python train.py --head_dim=32 --norm="rmsnorm" --optimizer="adamw" --lr_head=0.00939 --warmup_steps=210 --schedule="cos" --batch_tokens=131072 --doc_mask=true --train_tokens=416900000
Each number is 128 + 24 x the weight over its row's rms, rounded and kept within 0 to 255. Layers, rows and columns count from 0. Numbers have three digits each. The size before them is the row's rms in percent of the matrix's.

# down: layer 12 MLP down (transposed), 1088x320, rms 0.0542, rows 842-908, columns 256-319
# gate: layer 12 MLP gate, 1088x320, rms 0.0586, rows 843-909, columns 256-319
# up: layer 12 MLP up, 1088x320, rms 0.0583, rows 843-908, columns 256-319
down842 099:125084125127118127122093127132117117120120167151131093120152152162197113114145109153116121113106111148153180150108202104090117122075141107127137100137128113198124144122091121152145159132115106
gate843 105:120151139111148182104140173142143129068168146125078150084147092133116146146154171111144142110143153122146121087135110116119155161116146146122113134117108159100145157086129148110118125108132183
up843 100:129121146141127106149150147109126155151130098082159116127145120166132136123133133085142157117132125092118135093135107140121140134115116148114131138132123111121129147109150108119100108134132120
down843 098:149109178121141115134111133127103119139111112081145113110085138126096118117145132081126170160094106176117167141084125174106120104134166135131143152160124105092137112111149097126180111127149195
gate844 095:132110122153130155153132143146190154099107144108151076129137154124160129128097124150155130151083159116170093121145140143098165164141162086182116136139126137088116169116134118082135155151145133
up844 096:086096134120097138094107121109141129107131139104109120103072135127129121095119100141149175141117127109154118135130107101123089105145106127133141109140112120133085150121167124126154111114164089
down844 098:106129082120122137131137140097124175150106167091143144123159100111119166118138158167128116145150160132150132166075082127108106097123149097094097106133116150147128115132120072117163158097105116
gate845 097:097105122144148124153141111127137102149128116143126114150109151097107123138091136147141098123124121115115099146097172121153128131156131071101132147102129108151117147126143103117131094128113140
up845 098:173149161123115111143136110146121123121114103135126153097099162136122162151138138099127125156125108126119160126134178095095129127122105095144125101137125114135161138120114134115126142160112107
down845 101:143135135136101141146120167115137078092129155133182114114112140148127088141126150146115115135147115159133127110117176093095162150113073143130114127083130161145115137110112087107182199133150153
gate846 099:130126100141186148142094129111103120112130128130135132061110103139127145112108175172142084133108143141167109156134105140149130143141076142101140126139116123085177128173139156085132107085110143
up846 094:167113117127118151101120138150127143123147157103114109156140145113089149146137126101134081104141072149135110145074133074125160125156120103091160136125086118145119132161118152139090106123157132
down846 094:160123120165152098097094157133116137139127113163105121109125114086111127151100126125089073127107123140148103127157152109145123092159168174129093149114105094140107114147141146110126136079133116
gate847 095:124135139161140119164137107108089114101102158145144103098149160178101139154147180119127088137117117114111133136107141110122166101116129152091119109097095129138138104113163131127106136151074143
up847 097:155097147126113145105148170188129175101107126146109127191127128133107123119127091140146156128094115165188142142130144097187165119108137094110154128118092174126130121133123160094173134177123140
down847 098:164123147142080113155085140079103129095094127112101118155156140103173114133132121173143139141155117121124138112121123110101133125089097134128116095143131110166123084105173107174124135147129134
gate848 103:125134081134123137135104152131160091130130155146160118112145111146107159158169118132098155119155160144141119109145148145148131125132129130148148133082139135085107106145143149147126123136123131
up848 104:110105132160105142072115158090144114132139086114124126157094112088114165105146141152134146152155116143122180140104130096098128088074137155153154138143119128096164126128135127162119137084125139
down848 105:161114087107098102126092145102183134110097130111156149119152120123102139142176107152113154124153113142160126148166172095147118115160100133131149138151099108122121126129143080144115150137115129
gate849 096:149144163123160125118138140109101105093086132134139131124131143092148145135152128122151102136130133161155101105147101183096127132109140156178124170133148111132157135082146089135135112115094117
up849 093:152125097139133164129128146097106129075137083142145127114103125144151097161134156136159154076149113088168136144116119135121159118107124133079159123125175097150145131136129129135129144161130142
down849 096:131114129131129164116170127177124082146109129099145095113092134143143129119121121122128110133121147122126116158151120092142172170167161122143128129112157146139092181123116099129124127134166120
gate850 099:097189152114136167129126105131140103131110123133134124106128123133116118145124162128179138133131160127175132118157183117140172127148086173080142142136102115083185114143157093120142144113086149
up850 096:125108106156121159137103162171113140068120122110157185080145100154091123124128075130087119155073122162172123088147139164143165147163146169124151109124125142092122099141111126127083152123096076
down850 095:113135116145127139117104125105102101147142148089118138141091151151115096168088082114093156108124142092143126117157112126105145147121126106065144125120129117133108115072119114108144116106119159
gate851 110:081108167152113122158116142161109104142122116118130131104137129094133109126133145122135139166127139111121143140090096117115129118134090132090120183061125133118156137134118137160092142110067101
up851 105:128095163137159085189089099098133157086150130151121085089123118164191107122134120108142141139092174102085095073124095113129125133111130141117143111152108138148106111124157128126138109128167132
down851 107:134149165149148074099138111135112130108122133099107088114102126145137113142122134115123097152193136142083119143123091116167123156133135147155120138143131082118138148156122151128123090103096138
gate852 110:096103145178137134121139180138118133119107159144106164109150118142141114098133116108171144122098155121141086077148153125165143075114148161155134149139144145156144139146076141096160121138139128
up852 108:125118146154141114126119080099118172132130180118109137147100116118146101160129161142158127138119118168144143136145137118138151084109127135129137089129125153105123116116080148129097111119127135
down852 111:134113115146177135173117117115097180125110174177138113130106156076125110071105172113170120150115119106137188164133102099151105097077127094114136064128107096146145114108098147125164132118113105
gate853 097:144117128125134129120101173102161138149126158146155076115171095104135149062140149094144096116175158101104107089141104170111110131138141166167103169160135122108126119093087178128108141115142143
up853 096:102157132129131133131144151122101120093124151122150121194112183138086113186106145123072151128094106131123123123158157115118146156127133119153122096135123095108087130149179114172158157152129114
down853 096:113109118122092132220121130105136152134191121085113156143137101158111103153123104109115122126132156124128096141167140133127150108147165100175125100113085156107119147137130123127146118159142135
gate854 105:154108119125144072140134102145128121118160110119115108116106152130088130127152142119083121159110134164076107095111134148119135092124109158155153177125100168124099124141168113084122114137121155
up854 100:144148101113140143112159174134144118143150126123155100123111110125139149136086142099155142178141117141104118163141182144141135119142154143166125142141139137157171122138164121139147100141139126
down854 102:087135134165197141155114151127091149135150136149102083146095157151074120113137126135098114109185106126106108128113184108111101134152131111213126124145124142128135131117157122123115116105170150
gate855 100:134147075079124131134163114101123136137135142113126155121159116111137096170110176122141114133112173141110073146106168129175107075123150128129115143142121165133151156099113134120147121131145116
up855 098:129101166123147182113151152109094133128095137148119181147099116166145133141150152148115139114091125102125089111129146126136171149152140173115177082066142145142152129138142177130158129107117151
down855 100:145140109124113097122129085065149129089124122141118092129094086118123130101181125153138142145150126121105125122130150080179187137097104113091125118113138149130126130158089143115164100140123126
gate856 104:090118060157127108105110160130136132124068105126175119131111155123164104138115126114153112176165137118122115119131086112114118127212138122132107115103140179112118124158139114144086116110084154
up856 103:092164131122139153094105174151123105125119152116153140151093130112126149151112114108118158133101167133132150108129146126146095150132077161119147132174088130141112120150166085111144132088139142
down856 102:135137117139113157118120077125114092144145158149097084085133129128109142144149106146160161090098142095120073122161169106164137093133136105109100101086120135173117106127097108150093108123116112
gate857 100:123147115161166132145079091162105111113118151098140152126146139100130124150124090132119154124109135119133147120128120168138094119129143148120153146176110116117134144146136147131106130104157141
up857 100:148112122111104119144144113119123169127140146129109116166123118130144160119141147135149140097123120123099144130179102154182073114149110139128124134112164107164137144130087133128170106167092151
down857 101:124119123113085135125099130136140146126165118133088145140142111106141142139151171120151143147071176104112109107129166126128139109167133154127098135116160116142193153096132114139112154100135140
gate858 100:093156155118134132158144105119114093173128145160122119138107088124116153135122201188149108128116135121145146130119156120108097084125117163159158164135106144125138108149175157160099128126083135
up858 100:132124151146113115137123127154106162126118155165147185124102106136105146136131103119117131126133107098119124124157102119107169120083115152129153178105106130108123135122163154115127115135094146
down858 098:143137146114160134129141099128133121117127140121092148150102101142106125138130171157109097100135087131107086162122156103146084093089125137138123154169095074140109142108141158123155134173113152
gate859 100:111160124139113089172134180123124121106129107123134137101091112133170126112138094134137148123110094127072115076133091106091084143126107121119152121110137075170094145111132127120116117107129154
up859 100:171138114131148148110106150102132144152109103135111160111113108111123130098108108140111132159161129099152147118129132122093148100115096132179097121150099142130133155105119137173129106100124102
down859 103:124126132109093132122126171129168142109165158102136093166151155140134135158150129102138140089107093123088084133134146108114135125111151083118164121123148119112147091124109130078159130091163129
gate860 101:096129096161130099105123091141106152093108127134171104111131121105115133141148102147104111141092152196150097139155133135150127099144116160137147152117125128116132102109155134091153165123088106
up860 100:111089117168167123125124110091132091152086171131150140172155080152145095114171111143118121144118137143125111100178124083135160134135082120133120114122120140099125105118125146145119161111131154
down860 099:145108147128103140134108117148114144126171116096125134120136134092162123073076129121108120126141150102168086142162107136128143119157099132128157099125173136130144102137108111108148101163164124
gate861 101:098155125164135117140096110127140130109143138133132150138101141161120110106136130144141151144116112165164120073105150135187117138184102148136173141120153158111106142161108143122169156105139114
up861 099:119116140135145121115134141160149141120140137118136094174167087118146110148154159121127129146157121140109101168176148122123165109131155124148115147155115125133136159133116134144127094139151155
down861 100:123141145123162163141141131140145150114132106119084180107153128135135135148159132146088122152130098138143112132077145151127121143126111157111147147142136151113067108113167130150164176091155129
gate862 093:111107144122163113181145116134101187129179145147149156124136130157100140078122110123121136133135162159171087114119148157148155135166146148132155137102093121098121128107165116137141155123106148
up862 100:144121136134127156090070184146134075141070103138106107127150147100147115143130129155171124095126134124103123157128137154106127098130129104107134136132122113169129175124158144111100077154148131
down862 102:149104134138140162128104118149139135148123132153147129069094138132084114117082090145113108116151162158118167133133190121126122115116173135154135133149117155142133139114176135131135116149117125
gate863 098:131150097143130135125103133155146150111125117153138096103126116111152146098134145121107162127099124107161169072114185111087138123121113106111144129127091100093113115166130124128152096159105084
up863 097:119120120098105152153111161149101097191126079124153143133122116090107103134117120084162110122149095098145114110161135109120071157140150149140152147139128128101141170142151120095120130110149166
down863 098:122119098187122114134143133157082154103133138171136139152113096099165154112133081116109121093178095124079097111090117081130116104137081119100127129155085106081101093140116120138131141124153114
gate864 095:104144108149134087137168142129128116109155133128125166117129103126087116132142092117146174140140128136144112105089132133144141138126135150102158152139125117114062171124126160090097127125111133
up864 109:120127125106144171094091122144184117122094145107105104126104133134145121087112142182108100162128132170129107134159158147154166116114074107169128149132133123122155128157144126175183106185121142
down864 104:086138144149130156104118107145147157102103176124126097127119104191121116092134113128131142144135121164133099130061102097114160117115119100089114133102145140091152132113156174111172119142153162
gate865 102:115108116114130173162131136167145146132151153139139125120140156120156126144148101131107143119166113150116116151133132099124129099138131115162118183117140138180132130082107145104121070113126138
up865 103:120141116146121122122148156079134084115153135130104105133138118154140170202148150151143089110139170131086102127115134127150131155098129129130111143083133146107145120094120148116118157171169134
down865 100:154117135114146124123165138160105111138118135123149099112131119157148094123140153093136126120137114111123105116128130139120120140142119136178126128112130135086143157091157139135133113131156149
gate866 094:115125111128149164137095113107167163109123175166132151149135124077134134103124144129153153119158126127127124085150118141157157160112164122058101129104131092084107092105139134147140131194130112
up866 108:114137123108116161094134138062158134121112128161107162177130091135175172114155109127142090096142134138122158152151155118148136133148130109102106091097146109140134092110102170136084152106119120
down866 108:102138099094153115071133151136144089107138115134135122132126124144122116140167122106146151122076154145117061147109167124139125113105108140162118118099120148175158122112129114100136108090155111
gate867 101:139161144182113131128106142107119122120094161132144107095167154130086120107108156180121144103140135114118134132111136125124129121157162153145162161150138111141126147150152120094131090102125133
up867 101:139145161131105135137108165133125143122084120154134088146147116125106153134123095119115123093095141129155148146157112118094157127149132085101127134091135138135071179112141098147121134186135100
down867 102:082118153148130154117172112084132152143109140099128105139165149143171127082123142109128142113141120158103139133088124154162122146092104150083148166083133110134183105175109130124114123150103159
gate868 099:106141113125155119094094149100128124100169128121128138132126104139102089101133152125122177161118149120105134123113138152118141124139134108120100139116088098111164115145153103141163123164134137
up868 097:125132138150124162123123159099152169137107135112183147097129115129153141147164118132127117099093123108154136121100105176124134101127134145142119147120096141175132152124147120123095107108114144
down868 098:083147121167090127123169119152121162095107130096141116120101149149116152122162120126151101134144122149101138149118135139138144144125120115151112122109139145107105173098189137099181121163130116
gate869 098:140123127118127134103159128104121090147153160106087134133119129139124155115158126168124127150132116196096127163075129106113135156162136106158137119118133104149181145141115159149142153128104146
up869 099:140107104129155185176110107129107153138129078134139111143125132150102131134086141100149167105101106124147161105142105106160129147134130122128116102146116144127107113104128104096144138110146116
down869 099:146133097135142148104120133104088106176157128109120135126104165119145140132086122127109147151149114115131168081111124151128147132091126136129129133097135099106154138168144126100146092091113138
gate870 103:124123112119118110118160112107115101121122112100116134110130144095117122160173108137148107150099124127113127152132143151088146168145130115118187153157108146170163182100139129118166075124102162
up870 100:140125139185105147104110143108131125094132086127117132102122130132099182119160121130098160133118140090140141131107196153151130161096147136094098129157148166095100106124106167139119116107157126
down870 100:114132133115121105130086115140110158119125159071099134126097110149172150068091146094127114100122141142087083151149138135173085139175110074099116146122118146128135123095149100138166134178124102
gate871 103:092116124135158110086123143119116126127131165128137110084133180099134121133134121109127142155123130149124115138164139126160159113128129145119139151103121138145172121106160184150121089163126135
up871 096:132137140113156119125134147135149159101145123168144086179137102142110162158157103135114160171117126096112144131177122094143095109086146099161107154159142176120128140125133120128137147144111147
down871 096:124140142169152112078125111138118173149125104136117132108119146115133109164152127129157113144115146101115116116106112118140133133123128140157092091153104126097146192118093161133144138150156128
gate872 099:125110144146184126135153105107122142099128143150104148116132157139136100049132161100141127144133187165142135096139179140129141094163137131122118112161101171114129096159186161140095164121117109
up872 096:166129137119134110126118099150127130109141101116129119124124127112124086131177111120125159149129148091098116141097149123154121158131139119153088120185124112105152141146143106134137094152146120
down872 100:119178145100116104161123134131150170112114140140097108119111162108156118159125162126113114127104137091104150143112169146086104099097130108139139103112126125121121103100091139125144110132126122
gate873 107:138132148138133109138107098119112158093150109152144153164139157140112156169119132149133138125155143102133156137129139123134091133114174159105155152117100120117132132138132089138138130124064115
up873 102:121112116114118163135161119142130107168138145154152111123136146110169125128117123134121075129102106157119139102145170081183161125129165143154099118097148107115127116144137116118135138160118097
down873 103:143112136154172128136167147085152103135117134129119132133123114138136129104111148114122151120115098112141147135151091094118092112136118133113107151119190117147119118102133087159118083130111130
gate874 098:137109106106145160124142124119141157121157089122179138119153145094147104127112156132119113166141144128102133125133131125142127110198117120121177092154131133101144145101150112134141119152077155
up874 098:133112116179143101122134102138128125106073126114140110173148116114128138170134081135138158108122111140129158107115165139161159119080116114137143123133125111145103109124157110074114109160113175
down874 098:124106101129136132191190114133119117131144178130120112122170103134145121112187091134139081122130179140101147166156140130125134137119111127143140162109131123105106119165145122135144146132121111
gate875 101:151133123123122083105076127087131128097131091129162117137171109112143120127114162154185143147139179110092148162140145101158120137101125175085119082113137107140138159159147124098075144123095141
up875 098:148149110152161130096077117127127183104113124150120136134152123150136103149158109148150191161126146097133117070124126118107086143075100123087118124113121111162140131090105103182099107162123165
down875 095:175119138088151096122123100146160130107141145112151096106107118151139093109104103119136174130134163113116118101117115134130131133148119138092132143104139116116153112152160110135101104161114120
gate876 100:104140109146136149142146164124154134089129147110148107143115115141137144116099103119149119086123169157131108116170124151152115125147139114097147123158068106155105182160138133129117121120127140
up876 099:118096134121125107120142067160150116112133135095102106125136151137101155121103135144123132062137118114139136100143120113131155138162112127134151140123108104104135111155154162119142148119078166
down876 100:090149156144141128131104119135104145117139125140122091125102083112131106107146119138124142123111132118090111121120146140151108147143139103168134141111086117091158107156134125077133153152127092
gate877 096:127141144158102155150138148148114106119139149125095134113122152124140122106108162136150143125081113101132134095081152095157122103135150120074124113102124097081167125135171134147124158184103116
up877 099:136110113124134129114154117143129155145129141091117158107167128170126104094107127160108087096156140148108116154150152114107124116160133115128105122104149151162175087152128130135115126109187153
down877 095:146154139117144111119090123114120177133132129070135123111147150110120127142126100119140115154147113157095127107143143144132170130120110126117139145154102090149155143125119110098105203131135118
gate878 103:120151140150130116088140109121169090130147113148125101162141126115094162159131176120153136153162132123170119122095120111154139131178158109090157110061102170142139143133144117117102108129105109
up878 102:105154142102120120123100134123151169114177123115116154091088126187131167083126061140110108118103128072119101120160194120141131085127149148117127151146096150154092162132100153129145109119136153
down878 102:121133129127115158093164150104118121164119108103108137140127129102132097135118113110132109135147093121159120156122151118101126146164124133134130190131154112119122115113125154120124102112124091
gate879 093:143135124147102136123139121151133126123092135181157133106123159173110126129124119113121150124123126077158155159121150126097101131126132082137140115158116125133110131128126104078119119095159134
up879 095:105147135098149182164139098145123101162135099135135146149108107147149165124102116125114127136157122129164132141124138131110115117163158105159131151081113104114110148136104103152169140114110137
down879 089:101136131156121109155138130144127121115194135148135106129134123088125120134110130131136102137099111124167132096124125153139153102129118145091127096125141160115136127127132131124127121169130101
gate880 096:104112148106106130123112153122160100133131125094130079114179118186164141144082101186135130161110136118130095128163102092102153126128158080138066156108100147135125154112129171127104112129145118
up880 092:131143103111085155154151135116142128142131103098116162173150091127134116120131120088170183099068152133109117124135135124118122137120106100131103109142093129057121131117101110126113117146109129
down880 096:179089148140119090132135115120155135154107161183130125151107127115140114160113112158156101099128132127110144157153173100140141106144134126127140138118157135149121135099149092124139150127134098
gate881 102:143139136117144114173174106106109104145092146160166121105169107137094113133147120129116099148136118108127111155115149146131125144135085090144137128135057122148115145096117117144129094139096139
up881 103:165187108133111144121141169097099119136124124142143135120186127119083105165129139111114121175106165122124096122152147138111108102140157121097164139146157125130140129141177128109105132143070132
down881 103:084096119078115103099106132125138164162113189115096163164148119158101140168158147137123112124119127128117130109140110127096118150092132143087141111153085129118127142144114102118141123110158148
gate882 107:110114114139117142146134136141120146100149141096090142119086145101126125124133123114106131099134137133127141109131124132146147111144144115143164183145142118143125131113115159132144093130091095
up882 101:105094122157091121156134102136138152111125174134096097128103125155109131140119145169101129086107113078131117123109160140127115127153139095101137122118132138133105112116101108143139092118076126
down882 101:099123117152113154139103090138112123119140122073127112119100150159103108123129175148169135121123123142113156093120112152136110118072131153087115148109095131118102127097089089127117120095137096
gate883 105:140134133141136147134163120141150125133112146146097131159122117142155099121143155149118129107179153143136070123128126086096105150116097145089125140098109137124151084132105100112126102110127136
up883 105:110113129188129165141146143095129116107138166168081149141155137122139069121157139101114131134171088092114106132103139150110091079124164154118077147163124099131118123134107118181151137120178124
down883 097:112123129123152140117141127128112117132145153138124134142107093119118117122102135114147122142145109129169140144148120114108153136138111124113151156137126148149145156099111140150125093118161091
gate884 096:099090089149137129122158143141088104104127136109132147131137132117126147115110083150110110143151149112120109124174168091066110160112134152127119151130106087137128163105140132128150153172124176
up884 095:110143162123128130154105122094164139124157108134119128125131112116149121122101121120146105127123102080136128079137104117134160104129124159167136144106135095140075126141149119154129089120152123
down884 096:108132117121137157135124143118116172118087152129128108119151132150120133149116125095114142128130183138113133106131149118059117171107113149117132120145153130135118131174146152135145135171111148
gate885 099:119190119103136119088136055106153092096128131116129117113140155108143144131144118133109106132200163115120142130093096127124131189151110126120139124137126143152106140129149160112155103101108117
up885 102:150119131128121084141128160133114094135142107118102103086088119109170138121113092138144139132104156119125074180111159150132094139146094129139129105167138131140132124151121162130093163101156161
down885 102:118091114137074133133139117122081143132107181083079131222110164102140116114141132164141152152097106121105110128119137115144097148137160101113095142150117156099122116139160113180136127137163132
gate886 101:126135135129133092121091135138126120152125110113139117152145065122151093145140112089140189146112139090071125125120129152102157098137142121096133131152084148139100150114118146103123108164098129
up886 098:123122117156133134093090115136156133152140142157106114153124144103113151168098112136152126138146138106147140157098131121123118128089147140123128106155097138121130174110133133127094095132152110
down886 099:117127145157123122114128130127150128145132180164142136177098101151108123123123122147179153115104127140153113164153143108119144142122152118133103128103153118132141132095142124095120117171080123
gate887 102:138113139154148150158125116118175152094096119163175098133123090106087157108146126102153159105091068110100111074096106153168119064143160147162158151152147133153134138128111135119178132162134143
up887 097:171123141152110123127068108105151175131103122143125154155098135142129127117209145137105161117108155114109112115132129095122140148143110105138120157123121158114102145152195079130082102124115139
down887 098:162124123168085162122123122130145122177122126139142122093141124114110117104109130118173146141104104139134137144175132111147123139136142115111144137071140149154125120133114150138122107124139131
gate888 099:067152140167132103148125141102142113154101122105116102102146158153132111106164157138147110103134119125156136120153101162100113099128134140154103170135121150123156122157129132124111106137152163
up888 098:145090188148116121123125153166109119149080108133129132138128141112131131097113145105126118098112120155163129097178213151193112119168137122110140146156153147091107136155094128130129106103143108
down888 099:135175127108124143117118168122147189126088115189121123098155110099120138138140164115157138174120108147122108128117139082092128124106125117131128098152148111144145116115161137111137112157149129
gate889 096:146107131114158131118073088126131077104131128142118141138127130137138128155151115147094070140092141094156128102088123125180177094148123131105098148112118164115058133127128139132122118171097100
up889 104:147128127125141146110064130155115099135168097095097159131110120159165168121168134130113114133140111118086136124145111112129115104150111071145145137131121151161151093163130156118124114161082128
down889 097:120121105105062126111158108133090170152168097102109131078098107149092114090146142121108114143106101115124128152137141125151083157142068111080119147175147149155119133174135095130129118116108099
gate890 096:102137143134136118149115087129151127139127147162138103127117122106107126155115177129104154104125113130121046170150144123149152148138153142140132112149154118142140154108124158112104111127180094
up890 093:124162163102089145089144179117131156104133166142153131122129109119117140087100146124060124106110097109116144144160155089084076127137129071121101127145152123162133120122105104099156132120118105
down890 098:129124119089093127112140107147136106109095157136125125101149162105128140096118138099085175136129130164113149123135127136109114135104116150124105105159136111113106127132119137126143133100151089
gate891 097:102115135174105121101104126098109148099123123151119190115146152108124132138131149141149111089158077137145068140105109182107119143137184137101171115080135142148155142147121137104105132111124170
up891 096:146106134111122143166098105139124084094119124155145146136147153133132137111148102135108155124121145130152119146113105103126162163147140111087163137135185088146125149110115133144111126119137111
down891 095:120124158142109127141171163165156099134072120135157087196162116132110115138144151138108121115127129110125137154138176117090149138108142122169130150109135124112160089153167120171176124126119105
gate892 096:099120089134097165140144085125138115101097128127103150111127121127150170124101134100118098122159145146155108073174159096187119143101127110109058203127106151089142079167151092158128136109138145
up892 101:169113107105116144108109140091095124121117160139141107181089134142130211137176139137141120106092123185097154173155115118130103144149128120090150142175147119096124151117137122108120156139126145
down892 100:148154082135131099121103188121112089116153136155150106107130093121094141163109126097083126124141138129089105151136141125067121125167113168126199119116110088116141175157116135098142111105169106
gate893 090:139158070150099163121143082126140131137117114175146138134107127159114115107142123106132120116135092125127155103157118098110120165120144133158151149110130099094088136112143154175100076131176126
up893 087:113168126131127144082148127180149159128116141125132121124111129104130129079163152136130143166093129153138184091133127103096133141138132108118131119116092117139125174109110152153131157164103120
down893 091:164115114167163120164110094118054102133129139135113133145124113161105117167110182140170118120134154133110114136109110111137155147165140114173105129113128108117140131106173090138108096083155173
gate894 105:132072126171131123110135160170139114073102162116127115124094124112140092123188171135118191150145117139132145159097104134151103125129137078126141134145145107083148143101139132113165128098150152
up894 107:132104165128147108139115108131157123146161121105111122108132131125100111107099126149127118092129141063125128117120126130108106107137143111108103120155131123131114152131122070069116141148129132
down894 105:110118132133121162131175105154124130173178137115124139147133135184166159117089148112169155124107147110112122128136166144151141135134120155119139093167112137098089114072143153125083128152128095
gate895 102:112171147135153137156145092119144134151089132140151138141158174143115102097145103119128119122095166149143148112132098126120155101154149136136135150111141127134156108126160094126151130129122132
up895 104:096104139116132165151104117117160110115146094146117137139161087138143127135146113113120093103144112119169114136145073148130147132148174117138172139106160165107124153073142122129089183135089106
down895 102:128147144142081086143126139161150138147117133134058123140131081129121135139159140151126106117121122140141094156152149147109138122076101125116158101132158103116121120079134060131098124161125128
gate896 086:107140145129164098143102087127188134127142170144074084128170156103102076132100130132136129170139136127145111173141143169150124144148128119116124119135112162150106152141128163143128089182125151
up896 106:089107063111102125122136139122145160110153115134155137142148144120077132144129146137125156185150126134114114111103069108141121103130156142111119150106122126097099126131114176081154116118139164
down896 104:095136116117126120117096097123132118106166139139106111153125124128079130126134153147112102161148127136170108136102097132116139091105125127132109105162091142141125123096124143123116113130133113
gate897 101:125168175137085106117132140129159111104091126104128144086158137133113146148149143152113117155103132127114100143123140136153130129173142134157144195125096086156169156103135135140178157144119150
up897 098:128125102146127077067149141151134126111107143146148140131129133126148114129113106150147127075123137157149109156127129112166119182128104127119130103156134147098108143116148091144106158163134118
down897 099:138120141137150114103069160162077134109127138116137163148125178132094153113179097135112117145144148093150115144070132154098144159078143168153111137123112073093123115103129111095134164140142128
gate898 104:110095161117178086121103133129157133118167163135090139152142135112117125120073133129127151121119117145148119144111117157126162096158120126125155149097083120110099111123123148124119192162100157
up898 104:129147140113138129136095134165143099113114079123159128145108156110168165117113129101137125099109112112135136116144138124137109175129116104066157135109150124126095143181131115087093117137116144
down898 105:116148133118129093142101166192174107141147104145071146146105114124163146144121139126102102168110151107150112119165139137116114094127102125072142108127120159151119161095114099129120141137133155
gate899 103:139147127154120124129104086116156153119106120146143130169111107108162154188151149145091144147154162115135127117156100111137160158183160104136167136172155129137124150139132110118118109105132143
up899 100:140118122131108138144125100133127146107154120133148156141169137117126119146102146111125097128159138110118085154164113145128154122157124137152141164143103119088141059126124121121160104132113118
down899 103:095139099121124137142132124111122121155131133124118147121128135136166151078106130135139180081071118113132173123101128088109118148092164132102115102111154124136116141122078154100085126151128125
gate900 109:148089127143132142179129091100152096104151165103134120116168135129163137108145149113128156099161146140154121080104128120158156116151147131111151110068093130129100142095126117118079123145122147
up900 108:106135115162112125096103163122102134143092128152140125123105131140120142119107112139129076156091089132143152128149159138122100116138128136134142159142153134126124136102150154114133108147134102
down900 107:117153141136112142137137122140106090130096138122129118126139158126149120098142109134136121126107126083158114120088156126187148112125134153173115109128080141150180107121143119124152105147101123
gate901 102:112099138188139101176132101122138134108128149127182141140116078103085107110125114133118115137104127109094117123130139132135123087113137134175109150110102153152068151136139143117110122126130154
up901 106:149141124120140128139142084092175130185107148158119180098125167134081141127130115132111157118124143113104104092102129099128112128121093134180097146128095137105118132124133087168115170145088177
down901 107:165108103089092111101066109112137206152135131069086175135156149152115109124097134097125123119103171185095096143129123129166111139110152141109146148123104141110137118137104133159157165125123109
gate902 104:135101156100132067123089147147157147144114206137144146145145153082129127130147138116148114154096152143112124107146163156098092145145104152125139157155139133127186143149162164166147172144107142
up902 100:088142063117105143133150120112134110133124143111143083123124152118154142161145140144139122138160123087157139096160152141144146107091142159177118148140113131113115059123122156146161139073119139
down902 099:101113129121137150133141150128151093111134149141116151122166155079124136178132088161114122112142139133152164204135167155148118127115147136126096108134124123112130136099111143141143095099089097
gate903 098:109144107131123122173141102117122104133096086085109113105126152127097117140110118150093110147140181096134091135054125149137109137144135151130147190132108116124136136176140115147105069144166128
up903 097:096142158143128126102174158122100151147145147130120148117104152120103089132129102139114128125162150105111130118157119145161071127130093079142139136162140108108118128169131117134079123151127096
down903 098:108141103143080110164146101124101080058116116136140101112118114143127149127136122108102126135127115132094099161140131069138171148122099121142115118115113162134117111128112135126116132153084105
gate904 098:123115086159153111121165113128141117082163115121150092156126148137152122173148141118132159168138124154130139110124197136109114146151091134108141136136159146173110149136136132085184140154108139
up904 094:126117156119159146082144172135088133101130145154106162146176137140109132130129100139127106135132138091107140144126127107111149128058136153164084089108105123116136145143110135137172119138173108
down904 097:119104116114151116181168112147176153118087127147101138145121108092137155128127094132152100117107106099146110123109136156175152098148106141142135129108181131152113108136089152122128107144133161
gate905 099:135110121122154092143116141141131137159144152127152121153165149159151097112085092103091097200143146150125132145107164152142122104130085161127147137159113102180108167139158139144126135119119155
up905 102:125158157115158123129114103129118174122117128125114136109135135143142158149144143118129103149087118088132123152136112153129137114139138167136105129153142132185104135140122097112115087160159182
down905 100:116169129131097110129142135153086140125132127125139099098137137127142124184112093128115117159135161151158134136106133128146134110103181123137085125163092133095139126122135163135105139110137139
gate906 100:126109134116142150118142180162145124124103101161128103149165075102124130116138131103154144162107100110133158136120158112131098150141163144133139148086137103126091140163099096126123133104129127
up906 098:141151162117100131112121138113088179119131132139169152104151133101129121197129156142156122136162156144103156151095126118122133165069173106103145101155151122111175137128169112118133117164138120
down906 098:120115088132133127129112140147108109168124167121153113121148146140132113120149172127123143158120140135110127125136096109087137105102139134144126105158150135099171154142159119118127122150167112
gate907 101:104132137156162115110097148142159095097125142138129135082128187150139125117150146146133139147125138138100108144109094141159134091115089116148133116135139145140146163112161129108166103109113147
up907 097:156125105134076126079136098108145156129142116082130182184132109168180178089123140123114121127131081083135126099121124094127097131143127117140063115114162138123117152132147115099112106109079136
down907 098:125135168128084139130165161151129136129087118148128099092098127098144129164140126121156114138115144140153161089117146128139097118114132150123141119128151108131126115091143139149117090115144115
gate908 100:099145130169137127128113113117140117083099117118130130103118139171163087104089121159121153116116158181138151095145123167105110123126125153160109113127128105191127153131158147139135103075100124
up908 103:117149102138083135177137153131104135142111107116119137148150133130156160155137126118109093145128119141138141141102122109161128095143139138127106099143096141135084091133157151128141173145113144
down908 101:150109171125095157131119172095147129110096128113131132114146138153158087081085114132142107148145135120166162133150127094122104156125192163087139120099133154148095149111088172121113156157110122
gate909 100:132103087169139136113131151107156127089105111157121126138204098122090128113097115129133149112134124139110120160149151144158137123093122148161158130094132124120101156132120139119125139118085114